Weights of a small GPT-style language model, trained from scratch on English Wikipedia.
Size: 13 layers, width 128, 2 heads of 64, MLP 512 squared ReLU, vocabulary 8192, 6.69M parameters.
Training: a variant of Adam for these matrices, 110M tokens.
Each number is 128 + 32 x the weight over its row's rms, rounded and kept within 0 to 255. Layers, rows and columns count from 0. Numbers have three digits each. The size before them is the row's rms in percent of the matrix's.

# q: layer 4 attention query, 128x128, rms 0.141, rows 27-63, columns 0-127
# k: layer 4 attention key, 128x128, rms 0.135, rows 27-63, columns 0-127
# v: layer 4 attention value, 128x128, rms 0.137, rows 0-15, columns 0-127
# o: layer 4 attention output (transposed), 128x128, rms 0.14, rows 0-14, columns 0-127
q27 093:149162130106123145174088116105093143153140060131120170145133143158072111179101105137177120148130061135082098137074181110155136130107152113154160120083108088110152107157070096159187134126096148185148186131131167160057158137124122178107086171115121095134102178094140101114072119118170111154125105205139151109173150132131112122115078127123176078054098116092130046141148150149109127159130
k27 114:138143093124094105216105123076124106110147095148091129143088161138082134158181080118138113155160149094108122113090143146130077156118168107120100156090132113137137118087108155131166077120114140112090156078178219120105168153190115154089106179123120145029124112157199147122124146124180124161136103109114162106082094107150091132124136163136205108074127091182121086130121101129135129173085
q28 115:131091143131115103113162147150059079118167124138154101113103062101141164118150173127089169117133169114146149137090077192148068144199139075138119192181123120125129163123181140120127084129100132116112116170084082105108091151163145111076169108130146146086120089168077123122195098113155184151147157147105106130196112131158072138121163151134103149116137185108144116126145046154079131145078
k28 118:145183165166185152121103091175158125130121158149157140047148096139196144097082152101055167179111127095087113136147110117124130099130134180163093094195137153087120111171048119041130102113106126128160137145054077169116111116098114136111115134140148115153111146148133115122103087128149120145148128126139141097180194144121111181121142132166118104113134154136133066139176119122128138070209
q29 096:148193113177145116169138126100107141065081131115114083125082172098139107139098174094156180092106109089126142103152148127105099126080076127081082114088129132149122144121136184102088099109194128164069158105119151125166191136149188123120082108139128133143164124115129121153172181110118110165121136102221067178116178135116167132101088147084147153189168128091119144114074160141133160171142
k29 101:116127113095128135102070164151125179133130117132143135120101147164109135127122135172191173154132125153123082147137140163110147143148136118076144106113104053175098142100163072199082083131205145159105106113155107149144135131120133103162164148134123109153159118176078119181171182142132131151138130139147130110127069086114068144139075102124193127188093076085121125063135116136185154038177
q30 105:141108175088131110050102147155108132132136067118148127113164126129106142179187162094118115134176111139092152165131036115148116124163164118209188177112187180158138099100119077201118129118136153109171122110130144115094045130092141137087091109115138092130088133143059095114074114149080126173213105120135111095119145137154110072149158112157107132090142132133138116105123129093139147131136
k30 111:165132171085148143161158096098088105119105130122120101123097167081115158123149126092131078091147120069120129100140167103170149150071159204157120174112135191066172159177109149087086105110081141107103076066101141164139137151133101110111170151114092096125169110188185151108121081097147131113183116080092177112119147153112117136151114127134180076094152131176136180149108206151133102110131
q31 093:095196096129168151156089120193160101142128149094129133168127149219093144144117126119125104118162074123110050128089101131131166124110108133110147128089160160077083184095071120111091131125116078137118142100086163128144136133187152134158171127148152063129110076168136105104137130097120148123109131202094141117140176137066136126119128107120121090168200119152131136199207147156104132098177
k31 088:106076114115141109109123153186151135158125135124161132087115132148093108067126170105118128088092121147100135131126137112153147161150167156125217170086106185148082104086136167183100093118092149094128143174171193114144159133120132181110126153097106076148113141088145123112077158151118064113098111132156137101107064130112082121098147160181061169119116109163114165089075185041133125160099
q32 090:177096157121131147132137108091159130170117117108125157133157104126148100176134108171132153138121092127155152157134185095143138105134133142161147051147115094150140040162059157172145137152149109162152137176146079135160140110098146127179136102085076128141169132094134154188023108110151083127164087109127165051149123089163166155099129109140103142081099151124124076122066105107158096125057
k32 096:149101114140109124157125122099081097108148128155088111133072146108139124217116102121176142195161104129168198108110104131124075160060142086096067156123159139123123137194081119152156150118125132114063133092168167133126189147159136145089124095143129159062113097151192152114124120083161153102175133104085145103114116086214122166143163108104121129084191129071101118121144125165145139134101
q33 094:168128107117108121131156136198126136124102158098133095117110086142166168177150144130108196149145126122169157152127135102136126102131101137144146151081182191100129162113092142121082065126163088091148075174058082103182133142137101089141076117137123137085083054186128146164137156065164130125144136092155169137074159098089169172111174115150104176130187129139132140081157111128151117129201
k33 103:123115139072169142143129143153166141195136129120139125140081110103157153104136171146146121153066081139141152161127128120111129142120176116117108122101117183092096096172150056202154155116139135119155107130062126146143131136143133132104159139153069133171139168147117172049170152131123103087191126114150057127079087108108085151118141115173129206121159119058121145075103159039134166134163
q34 105:104153132178129152113126178192093092165104135050135108171098188176141116154170134075110130047150064063101102161094082057118140157116153104129157158113133176153119147086120185110110160122185128134109211094156135129145057129163155108107164127134136114130159076076120150115122136157122133156139132155140055168146129163136120101107145148122148172112131128126135112157105152188099145130091
k34 095:112029096096173138156075140118141132124084108099094131120103161092103106094117135153179138143144133138097129136139120126182171155166133172118184103115127077097096127106157076159066068155122131142114115045178105170145153138117054122134172141108115116171134078115140128180129191098149094145174156152146175135122140160104106112097102136073156084103163121167143101082096170151153114177171
q35 088:114142113112139086102142099162124101119108169121125105129114077152161143094148087100132163150147144132125098152109115143132174109148112153126045136112214136090112164142101102101116105119134096087127096116123145155163109145145159140185115118120133078099061075194173171128124120068106098105167122128119153118100202121105136184177151100104125132192163187181119135155199126155106098071218
k35 096:065113175151167128089151146216095155188109158110153133122139129086128109101129192105171149095107133132122182117095137061146110133101150132134163120080128188107118162109104175203147174102138120094157132156125138140122159125096108101105128167137132105182095197138106115077154136194146102067108119123129101150085088090073115176117139117179068149127150134102123157093128175078146161079144
q36 103:119097103176133114146128173141093149101100086101088130089066129148120169067124100110074115163125125152107166157099116115159119114059166144139137183153136134079158172169165120093117045122126135080142136128139138190067109130094095123108109141160120118106043106152148148099110123119146125105104174190138134159103146202131111090200090155175148129138134093184137093192153110080156145146141
k36 108:109121129146127143088158159113104134129126105084091125179083089107084091079137156118146159136105138093129097113097127137142140136161144112157054108134135179041138102067127140038113126130146116148169131134093134114128110144131095111094128212126109139108123217081144111122183113126128120174137164144138086200185137114139123076174113154125139106100083120195137170134172206111103125182116
q37 088:130104108166097124145139091130121098105194169117128156165093032146142109139106140136064130086136140131162143138059137181147108101173125094128076123172088106158135112163143159164118075151124097149109164179093101122117124126130196103091121120152120130092154094120108148186076140137137150157168104157101138112223126121152150150120149148158080149099128196123151052114128060188122127091095
k37 094:120137107172140143106100105209158111133115154182144146117131121152173104158099108085092116158113112157092164132136068074148130137116157152145124155117115145158080137179068114145122126112125137101134197148113097198078138114119178101020087146120167114105115068153131106124117144154163127150120172121115129117165127090141157179118146101182114162092192150075105096142208131095146167098187
q38 081:115098077143151149137137099154146107124177188102141115136135106171150134134124139150101144176147119145134113163081116133148187107163093156120112090134106143094116114179041128158127140147118084118086140159067109113129099105124113085142167102141155098077109063194139115136137108079105202102121169141066170063139189100123164145160165129148117087131169131137159116166202097169125094067192
k38 089:103083106122122103108155119174104128162133146175188148139166108142177099098139140092050101127100129139113183123127154075131108127094144126134170134112113106126113106216108197095130133128084150071120174169112172127159112127134189127118125154126139120157099162078101113087061168165114079083094116156185130083127139174109133158147173117146054174128137156175121165159083153075081144145094
q39 091:065154128085076125115140166159096147122142086172122135118128171099101174098129146102126099149143153130105126171168089117127143143141120123132168183088143148100104163083137057135167126102140157085150146154149172111087065134081083126099094191144156154122108163124110083059162135178107153144121161118134148174080120166079085010172102137141149104161135076108128167109098145104120173124158
k39 102:152167094076104075149150106098141122159102128091117118151124140085119197084188127075094095087108103086151065160124159119120156081182137180141137129127133153109179114092136170083095138147145101102190141144065118111165074110145075118142104161115079099142142144105136121139145153139097114181089144072160150161118113170119153052167110174107162079128077149202154154150114164114108125141101
q40 084:083134111131106160159082138189152135152107112120145137129145097167165171137122135095080133145136112106135073149067096153152070120139075127149134174159108170110106169092103120112118042126030101118122125156103095109121111134156115182117142138176156101106106053132115130144160102116085144115133123172049124145191140165079103125105137185145102173222150133146140177163110096144131149114157
k40 098:139136154130167148107113110166133107132120161118168124072135093159157135066083131129065095141101146160105130124146119107153176104147112174158151147157111180108103166116120171089106077131067110088144115173112118091144070119066121138111067111110168124163110177137124079134099124086128068120088117110157144128203116157108107119189169208147090181136082189109145168162140165084071152113134
q41 086:100149152170126190116123126214120065078166168115145156089093154163108147141138182146068073095176129150131139135111142121145173120125131123118130080130131127169112136152097095124114126135128108113134148163054140121062117140115175069128127128157176133093094093195131144152088126110126150113118129129152175068127172136101177122140165079154143086125176154150147092106132048158144132024147
k41 092:140135115102118147095125129168114129176096099098144122138126165051168123133153181046136140092097058123111125142191142061148139149148151153118143203088129155163110106183111189146119162107154150099141175151111153169140117141129146130047137183099108070137114043152111114149109123111093121166140141095152130105131101103068175146108147129154129100099104157179118181112116163069102086161143
q42 118:160131121124113111155134141078137170068112065133116115105163089087202146135081064147117151179103154130110160118204160133111133117091100157124099171111083173160147087176158111134135129129138145105137117142132143116172167109051083120129000180132112165109104180156115095131152177127140134121117113079165169107098136116120163116146098127109141127122106127168124175122134131073168136097198
k42 105:125134117144025100109121158085086190102157113108149123177154083111142167113107066151153133133110154131133177136173108122091080115076095080121098094112130158127097163135176103106177188143177130162111105160100148081119094136132132156214114129127052150087166141164083134154159190155136133100134116133112128150147096105142132099193077125134122129201079138116131163162186121144131143106133
q43 083:077148170071158104098118114137138153167113135168156147093190195188120177137159150142150095110130114098126093096142127132113127138080125104133154140086097099101125154157149074102160178120111155113161148147152152110156144122159076124184160131126131121168153127144129090023124117159112093107095129107095064097040092150128055102111126142103130088145121066131127191114076181185131125129118
k43 091:149080130151212095143156095084134118108147149097115106086147134105078095114105154170088133073102161112147068114169120131122112113124139140123155115156147075150127134101192148142137079155170100132135085166189196078152130119126078144169134111120154154124153065108162075144077132096053143101064130070158133129141152106117133156140103181084098125152156091185155176104098086140131112133180
q44 090:185145122126162124093122103115137103165171069121143137142126080161081093214156116167199127190123101136162150110134083151111149103124161126168172072130186146131153037150123108170091127143116113133195109080086131149101145119116145156106152102108112093117089175165100144146075094060101132143166124143143139080116168099157116164143113072146103123075102194130137082138160127082125129130145
k44 101:111183141115121180149146144106111149101122137201133124149092155146133140122158085159142068160163096098140176105121148127131104181037133123157149147091102174097133119128092116188144092122096171139055105068072193137074183129184121133122147139138112110110131138159139175074123112111112128101158109150088120133028141149122127121074153125188166129112185102153114114105130088123183135100096
q45 093:102132162155120135088175120163151099135069143147146103134132178123099152099169111085142106068133159106146104095114106158170121154130126096115111110106152098128140193013134133074078127108115131127104115084142124123109144148197159148152186094141153120174159099108157117111178125150140045136094094133108103176125079133099085169093116150086129134209092124126134173118071148121100158188082
k45 105:149141192140177164118111126082158091118127141125157115089140110122178090102082116121152138133105137103118106115159105143141182098174122166148138093192121150147124160107158175102119136128123124148183103163200133087128113117043097129128086092091220110172150121137122131166078092110123096137143092136163163100182162155133113123108130118126074033187107191088131148099109129161100078117174
q46 095:113105154130154075132154099087163147187143092104144085152166109112166153147138176144169129175103145122180121115160109141108117147157130119170144078149113140118093101057110146175134132138087148108189112088137067074192106128075092154120187124110102142142110155098072141132149123147092097156168145043065103142145057100182063112104134164132113138142117120112139154109099138061167115178116
k46 096:186131144099173128151113134055162126123140146185091135094119139177118181132104106176175089129156112130155130115117126175095129119117095118130122163167099100099184140098096107113092125147053113131128075107048104095126135124156106106182180026149170169170167134122145163111103126099136152135141160127085089098111140122205150107115140112086132139129142114063137118107104112198087160075097
q47 102:125176111154175107191101114069147131115125124113108147133098138147150135141095170136158132115082121109173112056108164141082091124034123123094079096151090109138127132185183159052113136148113132183136122121135157141193235116147142152154168108149110137177134130112125156142147181126124102086109113089135068120073137117186120145092080113079149126143139150129125135116069163173152128172115
k47 107:080106112158135146093096146183152166097151152153115128102124137181100098124066115174151158121154131159116104146137108159103121118111080068107142135130096084199085145094166050167135060154194116155127129174172127101101126121107157125182142082131160153146153108146096106140166197131099162116083169119137088142134077064139140133140127130113108151163131102096142101079170085162175149052173
q48 113:098119103159150082105165100128132105189066144130109114117098127179115134165181130118143101167159092134150170181100066109178148119125131161167147099140166086058114115082116103093109088145124095123161122132089139132178086123160116147136148101117101065128098134160114194171101077099095042125070123132065156136072150163149122117177139146163126176106150173111160134202146147138102101140102
k48 118:083111163113145180081152162107092136121120147168125110129107117139092034087124199136105074169128143126134197082109114102125139114107141078156129130099119178058121102091137089146120071129153089174130142107144177097102177122122103160111124119111146150175172181094153106104071141106047120127123170166109082186144137143175113146114171141162101114123183149101120194100113160105097137157133
q49 084:151150127187148090154138130081072116124134143131138107133075141082121092135104192081138147085091118091154163144126094152071100140145142081110096118187123135161109122115196157153133101124211129185116163093137139154160115139138185102100146091111088126125152122095066179167115181148127137182166129089173092154176160133164139102142092137124128141110123210099124060149102097133114144152052
k49 090:130170115152119121100081140168119187122106133161106160071129185148100150138102139116134174150180091131129083127114125165147128127136100131096090151132093090120144151100064089125059121113142113154129167113087107170113168128151126100080153134147107146151124127163154112124182166144139158188120176134099169102136125110159166159140072071137187077104192142085102084094201096200179145055141
q50 113:133148095148130128145104153129129135098146144084143159132075185132089118114098121132158111096114124133140090100082140132083186118064134141054073108125143156138131159168128106101172169115184123168131087082144197164182150127172131121139121108137166143130112170122152138100144159134127193086129117115153084139064118111141163097155103062067109160117216084142113098156172196192158125106173
k50 108:045098091159106141130122154255127163166137113094140144127126162121100132119166112100144160074142097127113094159087151147163130145113134103090164119093113084220147115086188150171150126131131125109159156131138115128101130136140157119183201141139097113138114147106080141123171148192109150097086144149122081140067081117086135112082118110144090173154157093155129090137116088161177116113131
q51 106:163127176059110147121127123115143178114115116170093106104180093148147104144116083118039088131123130116095141114194155088133134114151140133168171133149102105177161097147157174129116156136057152104149181139143158126110149096096117100125060192131088117158172130107151120147114166151127095178110130087175179098223084169117129117102124171135122085111087138171123143139094125055141137102076
k51 114:125115115128068092102163122015116112082143113097136107152131137127124118152150138148165103105157186138111127111204076117156140164150079150158102138110169154109101167150152096131110182132121162141085095115194113139151105122128133172096041114095108146076096092154165091131123118097143136152155143102133138142166093115113132103179125120075187096123084150140136127176119132197139071190064
q52 093:129153122155102121064156133157111103064167151124096136106115125110108139099089130133111125086133176171111122108149160088122177106108123102102115137105179137119124116161178163098103164142161147114142155137166155170068146112055176072157089178137129152125145155121149132120101181147156153147141158108218115152105131159086134090144087070093108036128121139218124074097081101142163154080157
k52 107:120157092129132105102113142134149165164111102107104114173109150076116130140148137127224156077128094140130084183137114136126137152164140147128130136091136124171132092107142127196126190112184145162153138145123086197116147127146092090099110177135102087098123076105113137162221124148162182161168178087139117166069099050116146107087090096107180067107107107162133128070148124116162114123157
q53 105:177148125105157190096110126133151130096160091156108143120115092132080127182117063158217128149143120139133073052114179183110139127100168127143119054127140123146179099142158086090097137121090135131154062082099138146088180118130181142166179147126129111123112167174130131126144105073161153102143134117145122063102183117136121172115102081108122167116102166164101079167192165108141119122152
k53 101:123204124144099192108142120155124088114124110103085123153137158103144147155163086132128122122162114126126093115116194118150089183137091137140144144090107157150177129110155143132134134117083172121107124141105192135062131127118120143135122177133061097088066182205114156105190100140140143095164126076111105142048087119072103098050126159136175129125095099167109085152106076155177153151097
q54 091:162116202135169171105092169100096144074097125155115145101156132113095121160140107110105105100126097101074151095136121087120116117091178125151105129159095072205185085172169140074133130121161141158141145131169165164161152106152152107144109105121085121167151132126105140155076115113166086134079087125182145083127095177180176144133131118125156182058093145132118121166115164087152112129031
k54 107:116133153188103151115105145124055106051123117101088124150130119059121108141125148139147183137180158116106137106211135112172121151102097112111058138122177117120114148122150090101130107110143114155061120074188126147111157157123136195114126164109090149115119101208165098157144086083126156163163164156111129121176126101136128160130098092076183115139132121154125121164184122196172077172125
q55 101:106151106033117123128158131100148164183121158222166133137137160097103094084138098172188102162138194130172119156152152154137142120161135106119110053139138080106093140142115083114174143113149121123102065137170132124138117143166109141123135085085089119176176187105187160131164058120182085110101139105121153157117111121074109114171156149140128145104114117099107175107159129108076071130125
k55 103:097165129152124128120173087096122100128134136085144135141181160130080134144204123090119115162140130122192111098078162103107092109132154138107150095141191088176183162098098191160148165112147103098173162111124158121134125112130153155151098100159124136156109141103171094106063060174050163099061114164128084130124113133171130153118156097152110190174148124063120143148094052110152104150141
q56 114:129170164063155082114117081107082130086127094123178094120161131139108119165156136077159135171075107105095144096141115134114085131138089136166124180090156158158159117132103096168179145122105143157147170142122183138115165117142102193107109144124145095169072144128093124091141162139027152184150124147137079107111158119145138120072114077073147057182158126123136177144122181085125158176148
k56 124:119146164125160097130137138128067170111105130158174142063093167173129158107097138164112110132147170100085155127136174205162106114021107125108114131134093133172149134116137153098131090123132136135130050168201132094150100157150176135151104106095181134139177130158142118089127142091144100057093066153154167073122092184072107165167110117141143120114141135115131135126095097161143129057117
q57 114:125146083117069101160184080148099128133146152158033123134061049120119130091110136137120146090140156158118135159089159103150163110119132110120122107170130114087130161166184147088104136153151105115088113145078129117110137140130167076125101181138084117093203124114180176160125138138184139176126166108117135168184142136073109082116139195183113121089102131136124083111142090184085126129175
k57 126:122126071125105101081139104119189126137145103099111111177149119122146069118130128125128112145110142170080119139114058113114135134182149141173116101115143151126115078077143051174158185132194158163169184126107167189064128115106117100107060176125157163075117176078131097118107160178121155170118146087153116181123076079157127141143130146108155114108125098159130114129102138056120162123190
q58 098:101206086135153140161085109178126125158111133117125126151155183142131127098094109127182119109129099110097070107077151130127174142076097140093157149068124150054077179142066114116151178118133103123099149088142143124136158146157101151141158160119150117155140155132158111070162148120148151117131154187106099147083147110066115113127108143111141098182182063124122146177151173200086149112214
k58 105:103106092101147093130130132159179153191138110132152133101136129143116121118139123122112124109108157145127136168073135146129089129160164101102218101124083077183119113096158179142160112143135145103139107160175182080152121134110133139137152167151130108107108169048093118118075182176162090088094086116148170107048081136124068103128144167151082145148091086192123133104031119109121156136096
q59 089:048055171105183142150135144123161152183143145117139148079214205104148162113112132178112084125126137126162140110152107123118139141150164106152158082140067079094082115092141146148118125129072147114138126131173113116095108106083103115136194116181140123126136102119122128084135109152105101105148125099109124089138070158191040108118118188171140073152085117118139156104093132085156131126075
k59 100:153119101145145092137128138057111073118125153117093126096147134101103172121112148145148112074146111099167060098141131110115141132188109106138110113160144070098156130138099192061096113140065104119146114169127079090148083136121103134142135078165147130147148097135144124166118124087116137186151165130152142097198221147196163078180133143063104130123095148143150180127125128197083109172092
q60 092:082160134094127110148143091131112100170116175202145114119104142124129103073178145181127094171154171120161148143143097184174125120155105113143086116141112115107093152112155095110116114120116115146086105112144092089098117149177137131100149066110121117087142122126181147148190083116118082171051127125108175135180113136084072179130148175173164114157099135104135164116112099073029113132055
k60 108:096164155161132136060130118078106115098116166133166128111197129133128106065105160114074111193112164134131131113170131125100167092149095118159123068191152136124101120109067161094119118120167127173157166127119110123109143108087144177111094099133172125182152118121143095172035116110058082152103085183161152124217193143149160127149155131135125128152142143078116134158126115091104098122167
q61 108:147083129165112169135124149160094111124144136061117148174084094159130090134113130098057137070175085111085143159089139104146118128162139133148139171145125136144098122095131153168106086128148104143085190132111081107140072129135177108129148115163143132104189090095103116145077126160104143159157106177123140150204115140197176108124154176167102206101118114073152053144167107191152131116092
k61 108:184104067113110148156086130189123086105109101112115149148112097132121116160123069114070077135119139148092126116143097103158161155192142184133116148111170071108087127145104072103062095117122130112111168035119116191144155127153122095087166142124139122108149116154130161150113176111145104191187170125121185109134148160181128142091123142110148153086136128151116100189203174151118120170084
q62 100:138138161120168100096127099099123115090171107175151118105120141087091111074137146139163129101090209148125131019156114141078075136137127102123106128154112098220131131158216127134128167124094162119099102098148120122106178127144157153099173130102132142168137185159114172090196132167119160143096139089126059137125104130160104176122149143072149113122100184116118127071094166096104136136098
k62 099:112185141123114171084103124076113143061120112168137173151213160160155132155101133162132135125168157130102055116195115160126141120127031140123140120145156076150112162138139120104149108138124159181140116112120099118083094118079126129171122099109184157140136100166102126155122110148099155115146098126113135095147200140067190132093117092084154083153093119157127119157150059197115078092155
q63 093:158155167100181193107064136146195145148103097137140121113238145139167152136118114169155124155131101118120076087174142130128121136076133156155193136070111150098119131087105148141088135125047119107185107088134105100143138116077115157175168161117131129188136148129136078081143124093144088082085109149100137099088116107121095143087104141109146101178087091155110176162146174095163117128133
k63 090:198120110120134103114122165065149104117140142112100116113098085084120153110125122178178126093147161120160122132159157141093123148173116115148163163184110137111122150103141156162131102134105130116075040178124143097176142125134104177155158091137120096147089138147137180125131105062171140088169102062106147144097127099154066065091147170119103130129048077154132162125065106188134139186079
v0 106:143138090166170107154097142215112155184181149129139152154111129193201121145134102095078151125108129101127045132102170165134103093101133075090123169157100076155104082163099157138120098131088075094097093112132112062141131138151127113122180201119170166166155179078081138089118137128151102061107102135162113151118150171097153086091151138118136146107159144155150124121099101157142139161131
o0 108:079133089185108147151156123205127050154127137119094171134122133114080125152128163156157155100135130119114100152066135136103054098096132121089135131112089118139099147163121136103120157163107125152115175152119143125144142040134194096147168164079154075108125157125119103055129166175147169081157158166107123155082157104115115103081214128159182154149146152103074098127110117141190140136119
v1 102:091111080176053150133113097194126162104123098112152119189139144139197075153105112107163058130119170169119159122146091082098178101132077153068110122144139105143133118108171152190100096138114140143130147091149142157078139103113073158143161108139109183115057114109089122149106147169194097115133125178127075161144055146119191116143148138143089123129124129158128149146186119103137110175151
o1 113:162114092124127124140101083114125097097087126128179128177133108128135149144175130013147097110122146136133154159075218138126168184152143160154125149163124082082163115119112105127139127106102149142140062077110177140079138082117071118081115127133087173104160135176113106087168138122168150129146102168109146107158086197131169122065099150126057091140114125135114124128174133133089169173162
v2 089:147095141123105144110087079075148094100102069105131127153163128087098120106114152150176138153185101096113142112123163139141102151149176161194099128147144102122126118126121082084105087135121140173139099071147188137096092152100085166096071122149192130124166083137194148180065141087106097182161096097149152089144163087126170137156094132173147108094149075159127115161117184137088072147176
o2 092:138128162111086164096101112080155101087121113134168113080157105158154126132056091143099116144135101129171135180148152116138113160085140165221105133129166074101106126117109144099126088127130122160176105138074100125105125195095123148143129147125149091128101125134128167195088116085130065123123137113132149146124123108112173134152096126149085093166120172158184062199172156157074116051198
v3 108:133122150199131132118118148121102139102079099145102143105168188059032117169163135142198102164160132157133166082191041028142099156145109129141136100090147176100119150121149137106130123146119153176085109152127158120086163119146105159070117092157094146109073117145179084174155108096078161120097151140050119119133147106158121123117137138101104091137128117112114156109146139136134157145104
o3 108:173124132068159125124102131122096170139176148109104138151185157107172112110164083084118085161143187139148135065120053073129189152167139152149150124150168157086135111109137122112138120115101165091133118154102153142129106177164083125105099098148121163133060101129146163214119079072105118121152116075070143124181137188141151115156064095093098074137130085152143126132131137153075107149170
v4 108:096104114151112170145148102129107116090086114094101095155167157068081142169181108080151104117115095133130197098103130083135139168124146166184149132118094139077148141118166111092136130141126168102139154134085148204139134093159074058141156124105041041141077091160139126170146141146093119116134168139058119116122087120149177123112116155171134127186108159122135124182172147078139149094144
o4 122:169124115105109110133127130056091146121140112119176085153111126144181170133090132064067064157113124124178135108138162108137123144147129134150136115153133136078135081136119172164151093125159129138133070111091138135110140157182087118118111135144072179130101104149130135171112120095149104172148106130117138100121072127136166150158000172117081142127119102135201124188185167115112144144111
v5 110:142130110123107081110115131101144125147159123128151119124062106147140137094083142138125138125169159092114104155126161188155134133100142107147103152150163070156112112095085156169139100108117108127142161110146095070134084170126147135104091162123211160090190130139120135123114176118212119149162066060206109156146127112097114109211127107098165140018166104184123109115129164169127121149149
o5 116:113140155189114171116136121180154094091127107146130172097115136115060091115116137200198162118139128110097112171139089192116105113100119104116081149093120093168101167100144118083123173125089134150132177139143105105132111098071159139131151132123182064127142175132149137088135144176163158062102151125172097153138151128099086121119239110140175111114139148154069148097086103134170114073153
v6 084:213133102180135105172072082104140119147147159143154143133148116157177088123097089118116169187117086084089059126101146200120090087143119133169099102203124095151123133153109150107122106141122115118143109097127156169105128133172141169146122175150215116168170124096139125152083111116112095074135076132167169080107172101144155142072126102096167143108142141118147112118092136138040093148138
o6 096:114130110175113115128094101103170138098134157137151132100129081133178113167113055168087161134103110135127083131105182118130110128093130114199102083103124085127104125185056153125168082183152126140187123128076107134084135108109174153152139166124166070111140159167105089135130155131137126046114135144140157159073149158153117125124182084090125085150106150148208070152132159147092141092194
v7 091:113141185163123117134124100149088127105155200118151182112209164109116147079101128163129113128140124086102095105135069188081155057123132153093115130154132134106128098139109144151104152152145046172147069175114149118097130074097136173135136102187152169185149128137151143122098071108117139133158113140160105107148174100135206133139043091139115148141157094138161163116111142078102075098144
o7 096:107108102128121101115105063109133124098101189170119159109117108135138171147207138126126120078103126145156154111120212129118168112100158130178137085104123091089117086146090099131116115160130100160170074153124111139131157072118150134154175149156132122085182179132134113162156134129119148091128185138085164137130148223178116084103128088099103089183103131112226091126074139117074138102159
v8 098:127118108067184141125133135108118124203088137193145147086164103187170147124147176108071187109139075111124119138130202173116131132125109111162152222104102126131109117172088162100102095133118097107085120171120103110127136128154137073127097179063211073178145157136109136143146145090133161129073137140128105095122151179144107123101147120116106065092141169087142146091137130110103141089106
o8 109:097121075181141139142137175173116083167092114108121171080150122155159126145112154197137204066134119133070109088154102118090098104087124110128141161088111166144112132141122169129118128202177072124108144137105098123146170131122187127118145165135183050159090143133143092156123150109139174133087122102109085149082149119097090109104221101145163149076150133159148150150151119112179106101076
v9 089:160180131245108126097110080119115095136140093108124126099073161094134157089096088182129169154165155144092135133140120090149114137101131111135127110105135138172132143141090147102069149159101139163082063124175148095070089133146098165065088106151140140116084177102140085165142097125166090118145102135203132084081090130152090113134140157081132103120151106135137114045097086161099114150096
o9 104:178160190124140132126105034155160136102164128145139120106141145141165114123116068134121123173131139126147093163080121086173124174131151134174104124130147131115162103119089145081145093216088154115140130113117098122100106133113122163089087148132127068089100146174121114129187077120123091083152170089161152117122122191135149112130156116090120078151085129137236078120106112147096095103210
v10 105:082115062151121127129144134173122167147123094127134110155092150077082117166173151118124079112151205173123147098106097076127138139131135083077129143059134112183079140143154155151109108148119128133159167153154135094115137105128102102115116125125056163084050158158106083111166177131142130152152169099121106183105079128137102080168155170102168081093078122155139112142118115120092165207063
o10 128:190108097087138116172151098137095168129066130093167127116116116108145175131170159022103059148134174121130158079081143078100138144153142199157123133135152156113100109125164125130076134116063124166120082100100147156120122069142098139115114114074078176086123155170203157118123133127132182152178121114136115112176134174163142141153093115077148134124111072148153134147114128116086132187133
v11 101:133094148134092077134137156101120121111090133135161094136085128106084132082139127074122067083178153146115173191118105161138165126116131171157092128154158114178101224098151178165075166121089124077179119181158125169103126111139180139127067096117138072093153134159114172120103138140147134182163126089147109154189074120189067131137124093104168138104129146138116089131131163113073126140092
o11 115:154128120135174112113125129114119204105091099115161115097124118106153167089128089019107122132140130181108141148158153144143220123114132185199108098134155128169106171125106097171092140080117113112131049125159129089107122161083116167113091116112120144131174146157154134161094123128093145164149066126209105126162123095173109143131133052080135113089117098168183140091099110111131129148095
v12 111:113113145034194131111149116138156116147148090116118134094148079122172179095114175174098171101135096126136113170130161173149085129070150092132141149095141129127148105157120000135145186139166112151113142107129100053169085123109139096127082101093110132153186156152132141104127093122129133131136097153179156124088129198106139110169094131139086176140149074091143085143126117146163119088133
o12 107:107146182106107113109112122152162078146077131122157162076149146145134135098114197228147160063150091119124161168137127147129076117085092112065121175109139144139146113110147117125126144209185074185079175123178061092150123131072174136124139132151132097165162139087123127075162096132128142115110156121119119160096128087064121106137184181157129158115133136084155114130136155103140112083098
v13 132:081130151159099095154140144158081139092165178159142120138205152153170131078095124128150125088108139098136127126145075169150182104082098135102135156146140137121151089082139188179182103101076115097151126160140091133127143164128112161147171137151150179076181143167062131111122103148214135143116171099111075132186152083104182117131070077113081154149148098145126155120153114109153120076164
o13 139:127113115184096081131133107123139117113134137171163184195097177106077111103161147109208151094126140108125140145149143178125153097127126087094103133123114104140130099148142113169152156044097125104142118113183159129117124105141114121114142127144133142112167159173051102125152131189209158106110176194129121114173100157172107121075137132114075092117146088070068172066100110108148193135130
v14 108:110206163188174164166082120135118134158155162148163105145137141181198096148080116130072164177071099100123128103130151117120152102135128114095148133088084130132143040179120187097139081134155107114102098142119104131142133145092086141126166227099139151165098147081100107135123094131128060072117147155144117120087138110110128118105164166160133078134145181121146152083088069118127133139157
o14 109:104117124198095142194167117140134100152132136127141169200113153108106089168106145183162123139120108069109119095087134112128048113127159079062125132109109125130158095161146166106167128161123133110162179112119124159139119083145120085148135180112134075082121126159086091098134141193214102084082192143133125146087123169134131119135215183151122128112161143069114124109102097147155158114149
v15 093:097156133159137113157177166155072164115184172116135150142131158148135121141143070138104066127075131133136108120164070140139189092120094111070150093097106150133168121087136168170179151128124107126112097185147061116177170107143157139141205109165071166113131172142067100103163117152136138106117152128082096158166109142126149072140131112096086156127137158084133160101164102056168168086094